Weights of a small GPT-style language model, trained from scratch on English Wikipedia.
Architecture: RMSNorm before each block, rotary positions, biases on query, key and value.
Training: a variant of Adam for these matrices, 675M tokens.
Each number is 50 + 12 x the weight over its row's rms, rounded and kept within 0 to 99. Layers, rows and columns count from 0. The size before them is the row's rms in percent of the matrix's.

# layer 3 MLP up, 1344x512, rms 0.0495, rows 1261-1297, columns 384-447
099:56 63 37 43 38 35 55 48 27 44 47 44 61 60 33 53 46 56 64 51 58 48 24 41 60 61 53 47 61 64 54 43 43 67 48 61 42 41 55 48 49 46 52 42 32 49 68 31 64 33 40 49 76 58 49 52 38 38 25 34 62 49 55 58
103:40 58 40 69 49 58 65 48 36 50 66 57 52 47 41 57 44 38 53 50 67 73 53 46 58 72 46 54 37 43 36 41 49 46 45 50 59 39 55 39 26 64 71 52 77 63 25 51 28 63 68 64 59 49 58 42 47 55 39 57 62 55 49 58
098:47 79 43 69 30 35 52 53 43 54 57 65 25 48 31 64 56 58 61 58 55 29 56 61 70 43 54 52 67 47 23 69 52 30 34 41 47 59 46 66 36 42 67 54 60 44 32 50 47 35 43 37 43 79 67 46 61 59 30 39 37 56 53 36
101:58 55 27 67 34 78 69 54 52 62 70 52 43 57 59 62 59 75 41 49 64 57 39 71 63 68 67 57 56 62 51 51 60 27 54 61 62 47 69 26 38 59 47 50 46 49 60 64 33 54 56 58 39 41 43 55 54 27 57 75 35 50 42 60
097:35 54 27 53 49 61 58 32 49 38 35 42 37 38 38 51 34 51 63 54 44 32 58 43 38 59 47 48 48 33 32 46 52 39 39 39 56 42 44 23 54 49 52 43 43 35 36 47 66 39 29 65 45 57 57 66 58 74 29 65 54 58 57 36
108:69 64 38 55 42 60 41 47 49 43 39 67 68 53 69 69 48 63 49 49 46 57 61 63 50 47 61 50 62 50 30 68 62 73 45 38 53 66 48 44 46 37 41 42 52 57 32 76 42 50 51 65 59 49 49 48 46 46 62 46 52 40 33 25
102:44 37 68 57 65 48 57 48 42 50 44 63 49 41 40 67 60 39 69 38 59 68 55 59 44 35 71 50 54 56 47 45 49 55 43 38 61 39 51 44 40 57 39 55 59 74 39 27 55 39 48 62 38 50 57 63 40 47 47 56 68 33 35 56
095:24 67 28 61 57 62 45 42 52 35 36 57 44 35 51 68 40 47 37 41 36 43 41 48 36 40 50 59 66 40 39 35 31 46 67 54 58 56 79 32 74 49 46 55 49 53 53 53 52 56 32 52 46 60 47 63 42 29 44 36 47 32 61 50
102:59 51 62 57 33 30 48 64 63 44 27 14 39 47 44 32 40 42 31 42 63 56 36 49 41 36 53 41 55 64 43 57 55 66 51 51 59 79 54 44 54 54 51 59 60 60 41 34 55 46 55 40 77 54 49 45 56 64 38 52 74 52 66 43
101:59 50 54 30 46 50 75 65 29 60 50 39 45 31 50 35 62 36 44 28 48 44 35 54 64 75 43 43 57 37 40 45 41 49 31 41 42 71 39 69 65 28 63 44 42 27 58 52 65 34 62 64 43 40 65 54 44 33 33 28 45 31 35 30
098:51 60 56 36 44 34 51 62 67 26 54 49 51 43 24 53 29 53 43 51 40 40 38 36 41 33 56 53 60 68 62 65 42 61 52 52 38 68 51 22 37 37 21 51 37 66 80 52 48 24 42 57 51 61 42 49 39 62 48 37 54 40 56 50
100:54 52 54 40 65 44 60 40 33 49 38 46 53 35 60 39 64 61 39 31 60 33 69 34 50 67 44 37 42 66 43 43 28 58 49 63 43 65 35 61 48 56 44 51 37 58 39 56 47 62 54 46 51 62 30 45 53 59 61 36 59 23 45 51
099:44 50 57 40 66 64 56 51 33 58 53 46 70 63 41 66 52 33 60 60 42 54 36 57 53 64 51 47 40 37 43 48 63 16 39 59 43 35 66 47 58 57 63 34 54 45 63 58 47 62 55 59 37 78 46 38 62 53 65 40 52 46 61 30
098:57 33 56 57 54 66 27 65 60 50 68 56 40 64 60 63 55 47 55 78 57 32 66 67 64 45 53 48 33 38 24 73 40 50 56 52 71 47 64 56 25 42 59 65 26 57 49 30 33 37 30 37 47 32 46 45 31 49 63 40 38 39 37 37
100:36 56 57 67 35 68 58 52 76 40 60 63 38 61 52 48 60 41 56 60 70 56 60 38 26 35 54 56 30 61 23 52 37 62 36 37 35 41 43 32 31 64 66 56 34 45 51 51 43 69 50 61 64 66 59 61 47 32 36 58 44 42 34 55
101:41 41 56 69 40 39 45 42 64 68 40 45 25 66 52 61 53 63 57 54 41 62 44 34 46 47 54 48 57 36 62 58 62 52 43 31 38 57 34 51 51 63 36 57 59 61 45 59 38 36 41 53 54 49 75 33 60 64 66 50 63 60 35 53
102:61 71 50 45 69 57 56 33 40 43 55 61 34 45 52 59 54 42 46 29 59 35 40 33 71 34 47 69 46 58 72 30 38 59 45 42 30 67 40 42 37 51 58 54 33 70 34 48 62 49 51 54 52 44 70 33 51 42 32 32 45 49 66 48
100:54 56 54 40 56 60 39 63 37 52 24 63 66 40 64 34 61 28 50 57 56 53 56 54 53 60 40 34 39 48 40 62 58 52 47 68 35 56 48 48 41 53 43 39 67 37 39 47 56 55 49 41 45 42 72 51 70 67 52 45 63 31 42 40
101:42 53 36 82 53 63 24 53 29 72 59 57 61 56 45 44 28 55 62 56 47 51 47 37 58 49 47 43 49 41 30 49 52 34 71 40 55 48 74 34 43 56 40 50 60 49 57 53 62 43 53 69 63 65 63 72 47 55 59 76 74 48 38 55
101:46 34 35 55 45 69 51 64 43 52 67 49 61 58 65 68 56 45 41 59 45 22 30 48 38 34 53 37 55 63 44 39 32 53 80 29 41 52 63 59 44 49 50 29 48 43 57 53 38 43 35 48 52 61 41 54 26 59 25 64 32 64 37 59
099:50 37 75 29 45 48 68 49 62 29 68 43 27 59 38 38 52 64 69 52 66 53 50 58 55 38 55 45 33 60 52 44 36 39 48 40 51 47 40 33 43 26 46 37 38 57 39 44 50 53 66 39 58 47 42 62 58 45 64 42 38 41 51 40
098:46 50 42 43 37 48 50 42 44 67 44 54 45 37 46 55 27 75 34 56 47 58 60 32 56 44 39 50 45 51 55 51 62 24 44 69 71 55 51 50 47 33 52 55 25 65 49 56 49 62 42 62 52 69 74 62 64 69 55 35 57 31 52 63
099:59 61 40 47 46 51 31 45 35 49 54 73 58 46 50 28 54 40 51 45 37 62 50 57 51 46 59 46 40 38 38 40 40 44 45 58 58 44 61 29 45 59 72 71 61 55 44 61 35 31 66 35 57 42 48 41 68 32 60 32 53 48 62 72
099:46 45 58 45 47 56 55 43 29 58 75 39 57 69 69 56 54 56 60 30 67 58 51 30 64 40 37 39 25 25 48 45 51 59 65 48 67 76 51 47 60 72 34 63 75 24 74 40 40 49 62 51 74 46 37 38 34 44 65 59 52 57 63 54
094:40 35 42 62 63 40 67 46 47 48 51 73 48 69 63 67 48 42 49 33 53 59 50 58 50 51 48 67 44 40 28 36 57 52 63 41 37 27 51 59 54 47 50 72 59 67 51 64 50 58 43 70 47 51 43 47 40 59 55 69 38 60 63 50
097:64 60 48 35 55 34 38 51 59 64 27 56 60 39 25 59 69 53 66 47 25 35 60 37 71 40 45 56 51 47 50 65 37 58 36 37 51 55 50 33 57 72 44 72 52 36 62 37 47 61 49 44 57 33 28 56 60 49 45 43 54 36 59 48
100:47 57 70 74 70 53 52 52 48 59 31 60 58 47 35 57 34 64 41 56 57 65 39 41 43 50 30 46 61 40 24 37 49 36 28 40 50 44 51 56 45 40 61 52 49 39 48 39 39 62 45 37 55 73 52 45 49 55 45 66 73 73 37 53
099:45 76 38 67 27 54 56 38 64 56 48 81 50 56 51 51 55 44 60 37 46 57 52 45 54 49 57 46 45 77 54 56 41 37 64 61 56 36 51 35 60 59 53 37 46 52 58 36 67 50 54 67 44 43 53 58 31 35 41 40 52 66 60 69
101:51 70 66 45 31 34 65 78 44 44 53 53 60 38 53 53 38 53 45 58 49 30 59 51 62 49 26 42 31 56 71 61 41 24 42 69 47 39 76 63 61 61 50 48 41 55 58 56 34 43 38 68 61 59 46 30 28 65 44 44 39 34 38 57
104:44 57 46 28 36 48 37 25 54 60 61 56 52 66 37 51 47 59 45 42 55 49 45 70 51 75 33 39 58 50 78 36 46 47 54 59 50 50 56 37 41 46 42 51 40 37 58 49 40 59 35 43 55 38 43 37 49 73 64 68 68 59 57 45
102:52 69 29 40 34 58 43 71 57 46 37 51 62 29 39 69 65 61 40 65 38 44 36 33 67 36 68 45 69 40 48 45 51 58 40 56 58 72 48 68 57 31 59 63 57 51 33 39 58 38 58 49 36 63 59 48 41 53 59 42 31 47 42 56
099:39 41 58 56 56 60 66 63 50 55 28 62 52 58 58 39 40 42 36 31 52 62 74 45 31 42 52 48 27 55 36 48 48 68 60 41 71 40 30 27 61 51 19 55 40 36 70 50 58 46 24 49 51 74 50 38 62 37 62 30 28 49 42 59
094:40 82 48 35 60 48 63 48 61 40 50 53 66 61 63 62 50 34 45 39 54 57 53 64 38 53 61 37 19 67 52 46 42 28 65 45 48 64 63 63 43 65 61 60 43 50 63 60 58 33 49 59 44 42 71 54 33 60 55 50 50 64 43 45
102:60 39 52 41 49 41 61 58 71 27 51 71 51 30 53 59 41 31 62 46 52 66 56 48 48 37 63 67 45 53 35 50 66 43 35 27 35 67 54 40 43 67 65 50 43 33 43 63 56 42 39 52 33 37 51 59 43 36 39 45 50 45 89 46
095:26 59 56 57 38 56 42 44 61 37 57 54 58 49 55 35 59 69 56 48 37 52 40 70 47 54 37 46 45 59 47 41 46 41 67 34 58 68 46 40 54 67 55 30 57 38 39 57 37 59 71 63 57 36 66 50 42 53 55 44 80 53 47 56
102:49 65 60 52 46 53 34 52 41 59 50 53 29 43 49 76 70 35 41 52 27 32 48 49 41 51 52 33 52 27 57 50 42 61 51 55 37 69 32 66 64 44 60 48 37 49 68 58 66 61 60 69 37 37 38 65 44 41 45 45 18 39 68 27
104:33 58 71 55 52 34 45 48 64 79 37 65 59 32 39 41 43 64 43 41 42 63 55 50 31 65 47 50 47 70 34 73 51 58 80 32 27 27 54 56 43 38 61 61 35 37 42 49 33 51 57 53 58 40 46 28 61 33 43 61 64 47 42 64
# layer 3 MLP down (transposed), 1344x512, rms 0.0274, rows 1261-1296, columns 384-447
100:48 49 45 37 63 57 78 62 59 66 52 60 66 44 61 52 72 62 55 63 60 65 66 55 26 57 30 42 42 55 53 51 39 45 29 51 57 65 58 30 57 48 55 36 55 37 36 22 47 57 54 49 48 37 68 59 43 89 36 52 31 51 68 50
084:50 41 51 55 56 55 62 42 41 55 50 62 73 47 51 69 45 45 56 50 52 48 53 36 39 70 49 30 51 83 42 44 52 55 57 55 53 40 37 54 43 45 54 37 77 59 32 60 52 65 35 64 57 35 47 54 45 28 57 68 38 42 47 46
101:53 57 62 51 43 44 56 34 42 56 46 49 55 58 64 35 42 61 46 65 36 47 34 57 39 38 46 44 37 51 61 45 53 51 59 65 60 43 36 43 72 69 45 62 56 72 43 71 32 53 90 53 59 42 35 52 41 58 53 39 61 52 43 50
097:34 62 49 26 45 57 41 53 45 56 63 48 53 50 44 52 42 30 60 52 45 55 71 51 53 44 65 58 33 54 50 51 47 37 47 48 69 32 39 58 29 28 54 51 51 52 62 44 50 48 41 48 69 59 25 54 86 53 45 66 57 54 53 51
102:54 46 48 52 30 69 70 65 75 48 61 45 65 57 40 61 41 39 53 50 49 67 58 52 50 60 78 41 55 44 56 46 48 40 58 39 63 50 51 49 50 35 56 53 53 56 30 44 44 79 38 52 46 49 55 47 49 72 53 44 61 47 51 28
091:69 73 40 54 58 38 51 58 57 70 58 65 73 52 61 57 45 48 56 59 46 47 63 48 42 50 62 43 63 43 51 65 65 38 42 50 66 65 44 40 55 54 46 40 36 53 41 53 76 59 56 78 39 36 50 49 55 63 59 47 66 47 59 49
101:40 36 46 40 41 63 25 62 41 40 50 36 58 54 50 52 53 41 51 42 32 36 21 52 52 48 60 38 48 67 47 52 69 36 44 52 57 34 56 43 40 50 51 60 48 56 68 57 60 44 43 90 40 59 56 46 45 36 73 59 63 50 47 70
097:51 32 40 54 54 53 58 41 52 57 48 66 39 37 36 53 46 43 49 57 80 52 63 43 37 56 51 66 35 50 57 44 59 46 63 66 58 37 31 61 64 53 61 59 63 59 39 51 47 32 39 60 49 51 45 47 54 34 51 44 47 60 58 42
097:64 30 42 39 24 66 49 53 60 47 61 67 57 45 35 60 71 61 37 51 51 40 55 62 36 56 48 57 43 67 43 41 51 23 72 48 49 33 49 66 42 50 42 75 58 23 42 34 33 47 66 65 65 51 45 29 38 57 56 37 43 74 55 61
097:54 39 52 52 57 50 58 39 55 40 40 25 40 53 56 59 55 51 67 41 65 56 53 38 44 48 41 45 21 68 47 56 48 52 63 47 39 33 37 71 58 51 46 48 47 73 64 53 66 64 44 66 41 43 63 54 41 46 35 38 38 43 37 46
099:60 44 65 74 56 37 53 75 36 45 57 43 58 54 56 65 40 63 79 69 37 53 55 62 55 65 40 66 51 56 54 59 32 67 67 63 46 59 65 53 60 54 35 69 37 44 44 37 37 47 49 49 47 42 47 37 52 41 39 35 45 49 31 50
101:53 52 56 21 44 68 53 51 54 56 50 46 58 48 46 56 72 67 51 34 54 55 41 39 59 57 51 67 34 69 62 51 77 60 71 46 44 51 48 67 37 47 58 54 79 34 61 45 56 32 65 47 25 29 51 51 44 57 40 62 35 52 58 47
102:49 37 63 32 33 73 69 58 59 67 39 46 65 49 59 58 53 49 64 35 49 47 65 56 55 32 44 99 43 26 78 57 67 57 50 38 32 68 55 64 56 50 76 53 45 40 64 47 10 59 56 50 33 55 56 50 66 29 52 52 41 59 39 56
101:43 39 69 45 50 47 27 35 52 57 30 58 62 56 61 52 49 10 64 36 38 61 49 53 61 68 49 58 18 68 47 67 46 55 51 66 49 32 63 66 49 47 37 40 42 47 50 47 59 81 49 50 56 60 56 45 43 47 71 62 68 46 40 61
104:55 47 46 34 59 80 53 49 47 57 42 34 55 75 38 51 49 62 49 39 74 67 56 35 52 37 57 51 60 39 40 62 31 44 51 57 31 27 62 69 46 77 62 52 43 45 47 57 38 68 51 45 71 46 51 54 58 39 23 53 58 60 68 31
104:29 51 64 60 52 48 50 55 58 37 56 21 27 41 55 59 54 47 54 45 39 46 29 33 65 33 48 40 50 64 45 43 32 57 21 65 49 51 51 44 71 55 50 57 72 62 46 44 64 57 51 52 60 65 41 54 64 43 82 23 53 50 54 54
105:60 40 35 31 60 51 39 41 45 56 63 49 46 63 44 67 46 57 37 41 42 33 57 53 47 63 52 63 58 67 59 44 50 39 32 32 48 64 36 31 42 54 40 66 45 60 52 69 53 35 45 42 36 42 61 53 53 49 54 43 62 62 48 43
099:55 48 64 63 38 31 42 57 32 42 39 41 45 66 47 65 30 52 54 42 52 40 41 51 65 71 40 42 34 53 55 75 43 56 50 41 50 45 44 50 53 59 38 53 55 35 29 45 69 63 68 59 49 58 79 58 59 50 55 60 70 28 35 42
101:52 52 66 61 74 74 46 52 33 45 51 56 36 60 56 52 71 41 74 45 48 47 64 49 45 49 50 56 51 50 53 39 53 58 36 57 44 38 53 41 50 64 60 54 43 75 76 39 67 55 57 57 51 37 44 61 37 50 55 65 82 57 65 51
102:65 62 53 45 55 40 66 76 37 41 36 48 50 52 45 58 75 45 54 52 62 52 62 41 50 42 50 37 54 60 66 52 61 39 51 59 52 48 33 53 54 60 38 60 31 32 47 65 46 46 61 52 67 53 67 57 36 22 44 24 41 61 37 38
097:45 42 55 51 63 30 54 30 40 31 42 56 40 60 38 52 36 32 64 50 25 41 57 30 57 56 49 52 30 53 42 73 51 47 55 42 54 38 37 82 50 54 64 60 46 46 72 49 55 63 61 56 73 51 47 55 45 60 37 52 29 43 49 49
096:48 44 28 29 32 49 56 50 45 40 41 44 51 73 43 43 56 50 48 44 44 81 42 41 73 57 91 68 80 46 40 50 66 43 46 34 58 60 77 66 57 43 51 60 36 59 51 45 56 46 50 66 68 71 52 57 50 52 57 48 61 34 56 63
101:47 66 35 61 49 71 56 57 70 71 55 52 55 64 28 52 29 45 70 53 23 46 55 42 44 44 66 74 59 44 48 26 42 58 51 55 60 73 40 61 47 39 70 42 43 38 63 76 54 57 40 54 56 51 52 34 28 29 53 35 41 63 60 57
099:60 44 52 29 39 55 44 48 51 69 61 49 52 58 37 40 65 48 63 60 40 45 42 57 36 30 53 66 47 61 51 74 58 39 72 45 54 57 73 62 61 48 46 49 69 32 60 36 54 49 41 41 46 38 27 46 32 54 52 39 56 45 71 57
093:54 33 62 57 52 26 46 21 42 47 61 62 55 42 67 25 62 62 49 49 18 60 30 45 38 48 67 73 41 60 56 64 54 36 53 57 49 48 52 61 49 41 34 39 72 58 56 57 66 34 53 50 34 55 40 55 31 53 62 59 42 49 68 68
098:46 50 44 60 28 39 60 49 66 37 50 60 58 71 38 49 47 42 47 37 63 50 44 47 69 45 38 61 34 13 55 37 36 51 34 40 57 64 47 68 56 67 34 56 38 66 59 55 36 66 38 48 57 65 19 55 55 40 39 43 44 55 57 53
103:59 73 56 51 62 38 49 51 56 52 72 54 48 46 52 51 46 51 56 45 50 36 40 50 47 65 45 37 53 81 34 34 24 54 62 83 61 43 40 58 59 61 52 64 41 45 67 58 48 50 43 44 58 60 21 32 74 33 56 59 64 28 67 35
102:61 65 44 60 45 65 63 40 51 33 58 56 31 43 46 31 61 41 60 43 68 46 41 48 34 46 59 49 83 63 55 39 53 50 32 33 66 52 49 26 47 51 55 52 27 44 55 44 57 38 45 63 50 49 61 53 41 43 22 63 63 55 45 69
104:64 60 66 30 49 50 55 51 49 59 60 35 53 31 60 51 23 33 68 68 48 44 46 51 77 45 58 51 38 42 42 41 63 51 67 43 52 55 53 49 55 60 50 40 72 55 72 42 18 46 58 59 53 57 67 32 53 39 45 77 44 47 43 55
104:70 30 40 45 61 70 38 35 52 38 43 47 56 40 83 52 50 42 57 48 49 44 68 49 43 43 49 48 52 54 48 60 41 42 40 59 40 53 55 41 34 61 56 63 61 44 36 33 39 51 72 46 64 62 41 37 40 45 39 60 25 51 61 50
104:59 53 54 50 45 72 71 63 35 60 39 24 48 84 61 50 42 49 47 45 56 52 51 32 55 39 59 59 51 43 15 47 54 52 54 50 46 56 65 64 50 45 65 59 65 62 44 28 30 21 53 62 52 46 55 72 51 73 53 67 43 30 41 64
099:42 30 38 50 48 45 54 45 61 74 52 47 46 34 40 37 53 34 48 57 29 48 36 37 36 36 42 56 43 37 56 55 45 59 51 53 43 35 44 77 41 54 53 80 56 56 60 43 37 56 63 64 32 50 49 55 47 54 22 32 52 39 51 69
095:61 59 49 59 65 48 30 51 34 52 64 46 31 57 58 41 60 48 34 39 57 34 49 59 46 64 49 43 53 62 32 71 31 56 52 61 39 17 46 51 43 43 46 61 49 48 51 80 68 54 37 56 54 62 59 53 60 70 44 30 63 52 45 40
105:69 52 40 81 53 45 47 40 47 17 30 63 73 70 39 33 54 65 62 54 50 47 54 41 32 35 46 40 55 63 58 43 63 60 35 49 47 32 52 48 52 59 58 63 28 36 51 52 44 55 62 39 46 60 50 53 42 39 60 63 32 57 33 42
094:37 51 58 45 69 48 46 62 56 47 50 29 55 35 57 41 32 74 76 36 37 35 51 42 25 47 34 74 40 49 63 46 71 59 54 40 45 57 37 54 54 42 38 61 44 50 55 31 37 45 46 37 35 66 37 48 62 61 74 47 52 56 37 47
101:56 37 32 50 61 48 49 83 45 50 44 36 47 25 64 42 55 50 67 48 58 31 54 41 41 48 44 59 48 70 41 62 64 69 57 56 23 43 52 56 51 48 65 45 52 59 66 51 65 45 32 31 51 34 39 46 67 33 57 54 53 46 40 55
# layer 3 MLP gate, 1344x512, rms 0.0506, rows 1262-1297, columns 384-447
100:33 36 50 33 43 48 30 32 64 66 65 53 32 59 59 41 66 61 52 58 53 52 55 53 52 57 62 61 36 49 68 67 56 40 62 42 50 57 52 43 54 63 50 60 60 70 67 35 62 37 35 35 72 65 51 54 53 37 48 51 57 34 52 62
101:49 47 50 67 48 75 59 24 50 47 48 50 63 47 48 67 44 32 56 56 50 50 70 29 32 54 57 64 53 50 47 63 41 68 59 32 67 70 54 58 51 35 66 57 55 42 61 64 38 49 31 47 52 60 51 41 55 35 51 28 68 55 66 52
100:47 36 60 46 44 65 42 45 33 30 68 41 62 50 33 40 47 51 51 30 60 37 40 39 60 26 69 43 65 65 54 52 34 32 42 41 44 29 38 40 63 33 46 62 62 72 67 52 73 51 34 45 40 48 47 49 51 64 46 61 57 52 50 62
100:57 58 35 62 65 41 52 47 43 31 38 31 43 41 52 69 55 55 64 37 63 33 45 48 61 64 36 43 52 62 56 47 42 59 55 29 43 47 56 45 59 29 44 40 44 76 29 29 60 72 66 49 33 47 51 51 45 61 47 37 45 54 68 24
108:49 55 45 46 35 71 53 45 45 39 50 56 25 47 50 45 52 57 51 44 36 35 49 57 51 50 48 46 32 50 66 57 61 30 54 51 50 59 60 79 50 56 70 62 42 64 58 55 43 59 38 41 77 53 50 56 71 33 58 64 49 69 37 48
099:42 32 63 51 59 71 45 40 26 42 61 66 39 59 40 65 35 59 65 46 56 32 28 56 65 54 69 54 50 47 62 62 45 43 46 68 72 30 53 46 61 31 43 27 75 54 66 33 60 31 61 70 45 38 44 53 66 36 41 36 57 51 55 53
099:69 48 47 38 41 72 63 41 46 59 55 51 38 37 41 24 53 54 30 47 71 51 60 74 67 53 38 58 58 63 54 37 50 51 43 56 30 71 40 65 51 41 69 81 76 45 54 74 59 51 80 24 57 60 53 68 27 54 54 53 38 50 46 59
102:51 37 43 49 48 47 39 37 43 51 73 68 47 43 50 30 55 61 70 50 66 56 57 68 59 36 48 70 60 69 62 55 62 43 43 62 60 28 47 30 61 55 49 39 48 58 35 59 62 65 41 61 26 27 47 27 50 37 60 34 56 51 40 75
100:61 25 42 41 35 28 45 38 53 69 62 47 42 33 60 44 49 45 44 63 72 60 62 33 46 45 45 49 63 63 61 29 44 68 50 30 68 64 45 47 46 39 33 64 46 57 64 47 62 47 48 34 41 43 22 37 44 56 33 30 63 55 61 49
098:36 28 57 47 58 63 62 63 53 38 77 48 53 62 35 55 59 58 67 43 49 65 65 61 45 41 72 33 30 58 39 70 54 69 43 57 56 40 44 56 61 57 50 24 47 34 46 63 37 42 37 73 69 47 39 49 82 65 46 39 36 39 33 62
097:40 51 61 49 25 38 51 63 57 45 60 37 32 36 40 58 59 49 45 57 56 40 34 72 47 38 67 60 66 43 47 76 62 70 75 31 49 48 47 59 32 64 51 51 52 71 51 58 34 59 69 69 75 37 33 78 43 49 36 44 56 52 81 63
099:55 59 33 58 46 68 30 65 53 63 45 36 30 56 40 64 53 67 44 54 41 61 44 68 59 59 39 35 49 68 59 47 45 74 54 38 62 65 78 76 63 60 54 60 49 59 35 51 48 54 54 35 72 62 41 71 32 45 46 32 35 56 59 73
097:36 54 54 50 43 40 37 33 33 59 40 42 38 51 65 42 68 71 32 37 31 58 55 51 63 51 41 35 52 38 61 48 43 67 40 70 61 33 53 46 45 49 61 55 49 77 32 45 63 61 43 50 46 49 26 47 48 63 48 43 52 59 42 66
104:40 61 57 64 53 57 50 55 60 35 64 74 58 74 59 71 56 28 69 48 70 44 24 56 57 44 55 56 63 66 54 46 67 48 44 39 28 61 65 37 50 35 49 50 42 46 69 34 45 65 72 27 46 47 46 64 50 54 44 42 69 53 70 68
103:61 66 53 48 67 38 33 57 39 34 45 46 37 43 44 43 40 51 50 27 44 45 46 53 52 75 77 29 34 55 53 15 62 64 33 57 50 67 56 61 58 50 42 73 42 58 61 34 40 73 67 60 68 42 39 49 50 43 50 56 37 54 38 76
103:56 67 42 61 42 35 50 40 68 44 42 78 28 55 45 34 40 30 45 36 46 51 46 32 69 32 62 40 27 61 38 48 48 51 34 64 47 45 60 41 51 47 35 51 57 65 45 39 64 51 44 44 48 54 37 54 46 61 54 74 53 47 52 51
097:59 41 66 31 64 43 58 39 49 67 64 63 62 56 46 69 36 56 39 52 55 55 53 28 49 34 58 71 57 69 53 45 54 60 49 58 32 67 69 46 41 59 39 41 57 59 58 74 57 38 45 50 45 66 34 36 60 66 66 42 33 60 51 68
103:60 50 38 59 28 59 62 37 53 63 58 75 66 63 57 53 55 52 31 48 54 33 39 65 61 48 45 53 63 37 31 59 68 39 35 39 60 57 57 74 56 71 54 33 36 77 54 45 61 30 34 54 59 61 40 41 45 60 44 46 31 35 52 65
100:44 53 53 68 59 61 36 57 53 49 50 61 55 47 46 73 35 58 55 47 39 35 45 59 72 40 44 56 46 64 47 53 58 57 60 66 39 63 63 61 39 58 23 64 57 38 71 44 45 59 61 51 61 34 61 37 35 55 45 48 40 55 61 60
097:63 46 36 65 63 57 69 57 40 61 48 70 40 49 54 42 42 52 65 47 69 72 37 74 61 50 48 40 48 56 57 62 52 42 49 73 66 40 52 52 70 50 61 54 69 67 54 43 65 40 53 42 54 39 44 56 34 60 41 64 33 66 63 69
098:62 67 54 44 50 43 38 81 57 60 53 59 31 55 67 63 47 31 61 46 29 66 56 48 66 64 62 62 46 59 59 49 56 41 45 72 48 73 58 52 42 39 68 52 57 46 51 44 50 45 44 44 47 62 44 59 56 46 57 66 45 57 41 48
098:41 39 31 42 50 54 50 60 37 41 36 72 67 33 38 42 43 42 33 58 26 45 65 52 41 66 46 58 63 27 33 53 63 44 64 54 49 54 46 55 54 30 29 62 69 61 44 33 76 14 48 58 61 67 47 73 46 38 44 41 41 40 46 50
099:42 35 30 58 42 32 54 27 50 47 53 63 41 33 47 36 54 53 46 36 59 72 63 45 58 52 39 42 71 50 42 53 36 73 48 58 36 70 46 36 53 71 66 43 60 47 45 68 49 59 71 43 57 64 62 64 46 43 46 30 48 39 74 41
096:51 40 61 71 53 62 65 42 51 39 59 35 51 69 37 54 61 59 47 68 60 44 33 55 48 48 67 33 49 64 49 47 46 51 60 39 37 65 62 36 64 39 71 52 47 41 57 49 54 42 55 50 31 33 54 76 49 48 45 38 51 51 54 31
098:59 55 53 40 46 52 54 47 43 66 58 54 48 66 55 43 30 68 56 64 51 43 55 47 65 32 31 56 46 65 45 44 68 36 57 60 34 47 42 52 46 42 67 44 41 42 53 58 57 59 70 49 65 48 40 29 63 46 35 60 40 77 52 46
096:51 40 44 48 53 46 59 43 60 51 53 50 52 58 58 54 50 64 64 57 55 67 30 46 48 52 49 53 68 51 52 31 56 51 42 52 38 35 52 52 53 49 55 49 37 49 53 46 70 49 59 52 42 47 66 57 55 44 61 48 54 50 67 33
104:68 46 59 62 37 62 77 36 54 51 62 44 36 55 58 45 45 71 37 44 52 42 41 50 46 64 51 43 74 63 64 42 53 46 37 37 56 54 43 50 61 57 28 61 55 65 36 71 64 37 60 40 42 50 28 56 60 39 37 56 49 71 53 25
101:72 49 57 37 37 57 55 35 64 63 50 55 54 39 45 36 48 51 55 42 37 41 44 36 45 48 52 44 76 35 48 42 53 44 56 31 79 57 46 53 60 61 41 41 40 52 41 34 60 56 38 30 46 50 35 49 34 50 57 43 69 43 59 61
103:54 68 56 53 59 47 35 52 67 66 27 43 69 54 48 34 48 65 40 32 49 39 52 60 49 38 57 41 62 55 58 43 54 69 46 56 56 64 65 42 44 28 43 56 52 55 57 35 63 57 32 34 39 44 33 37 58 57 67 25 66 57 64 36
102:57 46 48 59 32 58 44 50 59 60 37 24 52 31 53 42 44 47 51 62 38 28 65 48 70 55 49 70 51 38 51 57 52 45 45 51 59 69 57 51 42 32 20 34 36 37 49 60 73 66 34 37 44 53 40 28 71 68 58 47 48 37 47 45
099:45 53 49 39 44 65 57 58 47 58 69 64 36 55 75 46 31 22 79 57 47 42 47 41 45 47 52 59 25 43 40 72 52 58 29 55 49 48 49 50 61 39 64 49 63 47 29 67 66 53 55 56 47 53 53 49 54 35 52 63 44 40 45 59
096:44 46 65 41 49 35 34 36 59 81 31 65 30 47 66 49 49 38 71 60 46 68 42 57 41 69 40 66 39 66 49 55 32 56 53 62 44 60 44 57 53 52 59 49 68 37 31 34 65 41 35 52 67 42 35 58 33 51 66 53 46 71 69 68
101:27 56 49 47 40 54 34 33 29 48 56 40 60 47 47 56 58 61 34 73 39 27 47 53 33 39 46 70 51 43 73 54 62 48 59 48 70 40 47 67 70 38 63 63 41 49 49 41 52 37 52 31 42 46 29 43 53 61 47 31 62 69 34 40
098:60 43 36 51 42 59 69 66 36 42 39 40 31 43 46 55 41 45 38 69 76 56 40 57 59 70 34 24 50 57 55 40 39 65 62 70 59 56 57 58 72 50 55 50 53 62 51 53 53 39 62 29 47 48 64 45 50 64 59 40 55 39 71 60
102:58 57 41 39 45 37 51 66 61 59 57 40 36 37 68 69 62 59 63 77 53 43 34 54 32 52 60 36 31 72 38 65 57 71 39 62 36 39 57 60 52 65 52 41 42 56 40 53 32 69 26 45 66 50 60 41 37 60 51 41 51 71 42 60
101:59 46 41 61 42 60 66 68 44 33 53 45 43 43 35 74 55 50 46 39 61 40 45 58 55 49 63 62 33 55 44 45 55 53 56 51 63 47 25 60 61 58 37 37 49 62 47 57 67 54 68 36 63 63 58 42 59 50 56 30 42 40 61 42